Weights of a small transformer language model: vocabulary 810, tied embeddings.
Each number is 500 + 25 x the weight over its row's rms, rounded and kept within 0 to 999. Layers, rows and columns count from 0. Numbers have three digits each. The size before them is the row's rms in percent of the matrix's.

# down: layer 3 MLP down (transposed), 384x96, rms 0.316, rows 109-192, columns 64-95
# up: layer 3 MLP up, 384x96, rms 0.331, rows 110-193, columns 64-95
down109 091:476492535494461497502482490547494486525497512503543496470503478536504495518509506504506465478496
up110 103:476459553472480514524484552510492491494491438475505494541496499464493505509498504482461505541507
down110 108:474499480438469489506496513480504492498489502516513499495479505522481505510475498457498514497477
up111 112:487487467532503530513519502513482489492471500487507505460506489520494541455514586490498524493530
down111 101:507527508475491479477490500494531489535474489487536491513501527492515496565510485500479441500499
up112 100:499520490526502477424475519502511500506492533433482569500434500486493499536494482500513470485476
down112 100:524456502542530507530476459509549443493471519509504489493478514485501514478468481560492517463500
up113 106:541467473499496532527509509501530483493524472472503488458538530479541492501517496531490524517507
down113 105:495512481524482490434547493488501490512497547497495504505490482523545505511551539525545483464507
up114 090:470498519487521506495516491496538473499471495441470525500439492524495530435526485521486465506485
down114 094:515503484498477501476517463456512498529507534512493509488519492500494528510480419512507496512491
up115 095:537537543497484477518476491521525461491453566522532487491498473475499515472516483500531505530542
down115 098:524437485577505515476489513499480485470529471494505488488458557481498510484502514499470472496467
up116 093:523534489478514525496475443507488514495525467502484477478503507478490507526472514516476493557502
down116 091:513468466526511529502530509456494501520509524487505512543511485505498496475513453503487478432504
up117 094:515521506495473483481533497500490457493543489500518531468478497486544480477494525545465476499511
down117 104:489481498554516516466490502509509513510467495490415527474550480524504528529467514516494475531499
up118 101:493510504537537470470535511495481501508557485481510529524478518544462496496455484509494476497507
down118 090:526510471508484527523475474496531495522500507499513513460499473494512516528513525433492534492506
up119 114:527497500461448491533485523505491474491484507516473504526503487503487537489519474515556499510534
down119 108:468484519446495523522560516547474507504518449479489515558527494507499481478488487510460505500494
up120 112:523499483522521548481541475524524510470486530496508425513506557520485534503501514483515479494529
down120 099:466511519485453461515496447486478505502523478483559509501500439501513452493524506502485490488450
up121 114:495492544463505462443500492472531498510517498546514487506485502464511498520483479496513498561492
down121 095:511501498489490513543507497519503494466504548492506534502447512515466508484480534538486515477494
up122 109:525501477538486474521473563485490535478491540516464533463497478500475502490523499536472506497491
down122 121:491497487508534475483515510536545530464489496544461513531516527517491493476493498493459463444468
up123 098:482468513488504499508502497455519516469491439513498553515475529452493492548518514518493523489512
down123 099:504455552493495515487474492497507502496488525499536451495503450510518482546557507460473489457502
up124 096:472454511488461489513549523473497483553499505499533485520515517441535504489467498497506471502499
down124 090:505511546522489506455507511510466474481492476510502501499453481526468521553527500498466517474484
up125 109:498511492516465473522512469527487488494535491483484548489508497509464512508478485503471463518465
down125 102:471575492472525525509515491501501517470458544523491496519477514522490520512535477515513513496527
up126 098:479513462489532497429531482490526434504503483508517527522461502503487495472513479521479486514457
down126 103:534520494516521481493505469503525545549492470504501501499494531494545523489528485490499495467501
up127 101:506502490542490491509445477514529482518495525504460561468480486518520494423485508538539492517512
down127 103:521518480504491433503474510510503505506517494503523506487518545529521486488518508488465504512544
up128 111:526468500492453513501518489484490518465466536533478532521520482500492524511485490530480494522508
down128 096:511532536554525470497503470531495492570488481428543467488467465495493509504488479484511535485490
up129 087:477505449509494492526478513525527527475493518521485489501448517469536533506553524506560503503564
down129 091:550528526512557500505489485499487532483472492529505503528503499525502497453476487538497462465503
up130 120:512526515453522462507517488495485446515538514494534489483506468522442484536498530469485469523530
down130 102:501474499532510513514502531478471503525487507503457489540483522503523489509506440509495511523449
up131 087:520508519546491486477503465529523550492478490513476503540520494470466487514484508542507480501527
down131 087:503515504477502509515507513480511465456467525484512507478497516570483490501498480483486500512516
up132 091:470523505486516501509504513500482528548487495472514525509476510488501508477512499584468457496506
down132 105:460544497483474500507490502471467467523490464505488515487477501512455539501520463480501542504521
up133 095:464440498512467461504549529492461478509520482544494492472493493498535483490506531496502538539513
down133 103:515512485488467518508516476474461490501503504464505443495485534527512480535541504492502515505445
up134 105:485547465506495494529428457503505490489535495499497495503473502477458472484545494507510494510462
down134 103:505432505513461470485517461499503475520487486517513485454486509481480488518524530525519542498501
up135 102:509529475527472484476522475490524494497487485491513509517518508550497521464471479492484508504545
down135 100:521435480511484516465506481522530513520542527543538494470537507486499481509532538517494534527498
up136 091:520475532510514514506485489486516492475490530524467503482467490522505467474531496465494469547489
down136 100:486474499515466508469453515476523503497497510495468476505507529480578458502537543521505522498472
up137 093:504496518492502477505511525492512466443489570499514497512465502491512500492503497506501496470525
down137 098:451472507521486505521513468517484556500531499490482533523540484535505517502509469504458484497504
up138 079:449493492491484506480519493510519443498534543542483528462500495514468562509483543492496507512520
down138 084:531528503520532479491500491472475522482490467501478458549521501522507490513501504472468542483487
up139 093:436473524518509499497481503497464507457471502468467496474491505481506514494509509502514504528511
down139 102:532539519480518480481503507526535506484498504537498505511510551501485485507479521506513523482520
up140 116:551512506483494481503493495538465503557470530514506508523458518481539479512523487515496514500509
down140 088:474543542521479532509465492493531500501494496513509530467540537514508519499490514485472500510483
up141 107:522496527475496478471512519517485483496490493503504524511490507531504527485532545520464503452512
down141 104:470519481487496450502512459520524506498530480557533525448500527527506458465465493526500517511528
up142 105:518504470517527458509484463495492506504515483522450524506494495503495471528489498481524512506522
down142 093:482503456474527474492477466510532521463494513484532509466533497531560515527472497516471502529488
up143 093:468487519496506473480495549471495466524503486507466557555497512499542485481491463526505505511508
down143 093:471547509482487479507462500490483519478546462493514488513544515514525512522483499530469516471541
up144 094:498477467491514475551500507502503473505491476463470532499496499511472503504469516519451460470503
down144 102:459457511507514529534499513460507483504542481524478505478502471517502504469526517533507509516499
up145 115:492524505490485470496522481460549515492543511524494507493503477505535510451508474483517483511514
down145 099:523501514492497490504484487504521520502460516495461478549492526508533525485517495530491525500496
up146 096:452522469544479508499495500492499488503480518535493486470466500519524512491495487445502479490505
down146 099:537503483491500505492514516509557521511502480467519518463482505465490457505519476516508471542496
up147 088:518449472471482524469502509530513475498544432506497467482462478509490510523498477539535479496507
down147 094:514538479523552458521481479520458520469486534490496574511507485468530521474510507510490504506561
up148 090:498522531477505519477515495490505505496528485473478502487500534545507480520519511503480495505514
down148 094:493483513524508497484507537522536463467452495490513511500507454474524520498487460555518524529504
up149 109:485507504518459476473508542494492506515476561462491468478484499490542493489520535494482506472500
down149 120:516529454529462520498477500486525506441463522488495477494500506521516505460515501474552520477467
up150 093:498510532462492469525468502481524545490483474496536518482526503464516521466484488501499490488514
down150 097:471475499512524494529508479548528505504510499500475500520512465506499527523505478488490548516535
up151 118:497483487514463509449525483521492515472495535511509521538479490532469500490483504521499505490518
down151 101:458499482480479464496474466487465496487510454504469469453481472478500501502523511473494512469525
up152 103:477445461467501496504482538490494512487542508517465507485476538490484510435511537533513528495510
down152 110:482509481572541526483455513474502464492512478475467490475489487507471460474477509495536499482539
up153 099:475495467507455524490561523523494518474491486516462503484488459484509504507518479530467471507505
down153 093:475467496487471482495466479483513464478469501515534520514513553521484521494483435439513534503524
up154 101:475537484507511488501493495505490498520521492499504503500509505551461500459508489501494486515477
down154 095:521517495493500527503478485509477454504470522479452439520496458474488470549520517496518511485506
up155 097:487482458474452486446504484440502521523543514522530511495471537535507466459524507537537497536451
down155 094:496489471485532515549539465496521480495507464491539513509498504480513505511466499494519506519519
up156 101:496516539510439444521491496482480516480547529457499479487492526508514483476502474539506509529482
down156 091:487490500521462499502481526531492535534493538554480486490534514492543569516498508487495544471499
up157 088:508471526556506482494481489480473507539471472487489529497481489480528508465502477535529471516517
down157 105:475472491484517470530529483504486515499521501432477500488471483492494456502435531514499504511484
up158 096:465485522506483506503489516497528479457544508528483497434479475443509530498519518502525541500541
down158 105:530452505492477496512525492479518458465512518503517503505484460451488474507512499493520491497511
up159 106:513499518468526523528492495510512490520531482514535463528516482529498506506521528515490496488491
down159 095:482542466497536480501489497506459524465439527505514508478471509457455539502510511485450532499489
up160 097:501479538535505454454496505527530522504542467506507535537519501534484494508480497486511473504437
down160 095:529491529540486520488496525459481478469549500520508512498489477526486511448515505526496458483452
up161 098:499488510481507459491529512495442501512531493447519490515534495558506495462497451487519466520529
down161 100:532476520551503525526491526480523467470492531550491427483507533506469465523501519461525529473532
up162 094:505499512543493541509488555512470448481473485520473511534500514495529442462466470505477543534531
down162 105:459474480474456484453502498531487502536491495519510481516504525526483465492534517508504530498463
up163 099:506433467496485468512504508484501479495538498480504520473491512515501501465530537463489529469508
down163 091:445540488510508485532490457518539522472516479515522480487525501482480507491454474481516457476476
up164 101:461505512513463510480495500480508451532522525525516514494521513499524511495466506567499470456484
down164 108:509441503501504470520557486538501531474521489494521526498473478505535549437553486454483549528467
up165 113:501489528513479501513455459541498507508493492488492467486506479496484464520527486452503516495473
down165 105:500490480472494540498503468496522498466470518502508501514478548509532529480470480515483518469477
up166 095:510458507511517528537478560493504476521513449455516474494451495530465545488511450507525492520495
down166 083:493499528492471513522552452499459534444494511527475481515523492491527522471472470480439512508485
up167 093:472478495478538492566490487504502491514507479479499515502476489494501529446534433522484496520444
down167 081:496475470508436514482511503476480563455482519548506482505502508504530502511498508505503481503527
up168 102:488511460535521529497435491466470534504480523506490518487495521513469533520484512449470478506510
down168 106:515484494508521501476484485483481523429479484476461525493492485485525519496478516535506471466498
up169 105:507493545475540479500559483504528506481494512494442515457483498505506499502492519514544445485513
down169 095:457432484452470514507485436490498535484461510519471500533502481509483501491470499503474531507494
up170 095:494484488493477461491493506509538496473527485461485532503470527512492513508511486506511471507475
down170 101:526514463495475524483487514487491492508521518536536437515490494512513491519509489458502527496519
up171 100:479479501496498513509525497517454519501525442492460519489482497481505554490508489518523514515512
down171 090:515524476545472517484532507477458495501495539500544453470490492515501474463492534513539552509566
up172 099:505520471468470476520454498492529489499495498515491486481507512506496476480499497484518506499534
down172 100:528441511496517509495556475509470547497537537480511526502518496486494477472527515484475543493549
up173 094:502543528501500450502499523512481510480507458459526543455517471491527494479496469489508477521487
down173 108:533498490488481457501482506471514533510529471545493496502489463472474485515474520483525522500539
up174 099:518491486554495494538511481525492556528529514477478516476527502501527476517492518542474486498453
down174 112:534529482501496503489455518497454467490473510507481422516490499477479463485526527482488493507471
up175 107:533494507519494476459480470465518551506511510484455536542522478514506527475513505510501513483543
down175 094:459516490496489542567518548507486486518482474526489492486539516526475473537501500530485493533493
up176 090:480538515497514481496538544465502482530517478484498553546484479470497477525482513464459500505534
down176 105:517455531489519497525532482500487471513520467491517566507524530508498547508489548505489478491522
up177 103:511492512489510462540494519515463469517514507496491486484526501509485465489539487537509457472516
down177 086:495513497513519511470506531507510521514500481514530468527492469501540490521452470400491515524465
up178 096:502500469530507557474476545493510502496491526477517486472544472493501490448500501498516467517492
down178 107:513484519511494531503505528517471480568479498458495498471453495476506503484481473450498496462512
up179 094:508525506539532502492503502535467510521511485535477475502527552474548480491480495518475511507498
down179 082:503513480472476521489514495466463487507473513516527518500448505509474522522542492473484482494553
up180 103:499504540531499510511523494499531492483518497481493469463513505531526498504535522468560475485513
down180 092:501494494502502507485507487493521471532521491547493526488461491485521474472503505510448534506525
up181 110:601490497476536487507507501528504481532532507534512507524479511498495523476523495496544478483476
down181 112:507500521525509514487443481522543485487478505513513526477494489520507515487482513475457535533544
up182 102:481521516470542553427529499492504503539529498480534498528482488486530497537508505484466488492501
down182 089:530520488459475466546473512495540487466492502500451486502502516515485491486501460490513525496513
up183 096:459453488524524453532473512510490526499492510524476531498488469521489486487485495471542507516506
down183 083:477513483492527515518544487529529495519530534508509533498495552475495512497536490512475506496475
up184 104:506472487487470505481478490490485499507484481502516509514507508505496468463552477503504506528484
down184 118:534451505507444499501505528489484436458447541529466504505494511514480456467457486478494487542492
up185 107:481523523494509447514520493512436504496516526478530495474450487453484521469443508486485493485497
down185 095:520478472503508507495491469461517508530519474519501498514515489524553493508553494536513465476534
up186 105:497479515521558492529499463538498483537502491491461467523496440512494508503566501493474481519542
down186 094:532514517513485469459524503494533525498506529503509467495454543460504486546458480534481509493508
up187 094:489548473512488483485512491477475527525496521527504490516518497534512494509507487475518469503522
down187 083:496487497493511519533479512530495494508501502523515532523499513534483499495503479520486531500452
up188 103:472532502514539485489532545553503529439524493493529523514502499495500501501511501460542482502505
down188 095:494548509523491508548532516488515464487503545479512477493470473487515488500503477496523529489525
up189 098:463478483522522532472531528509483509484466512474491467551466483472540476496483539523489480503481
down189 093:529525513472473489530452511527548506564537485515486494511509518507547506514515472484467492465504
up190 110:465489541503505496453474571482514491511533541446481474530492521500493493494499527509495535496504
down190 103:515525485465527512533483485522461485493498492509516528508490494476488477537475512524507473528502
up191 100:518497514560507487504499496468508501555477534488529532468493505522473513483508463435498496473527
down191 104:503487508506474487491526486531485510516495495480517493472519458512505500444549486448482491518496
up192 091:523496504510542489493513449545497529493536483505532494512542490482515465480538501501518462495475
down192 113:513514482515484537478473489493521496463522506498518493494512513503496482501497484499532527479449
up193 096:497498531488525516490453507506471432504556478552517504536475483471512487447510555499487481512512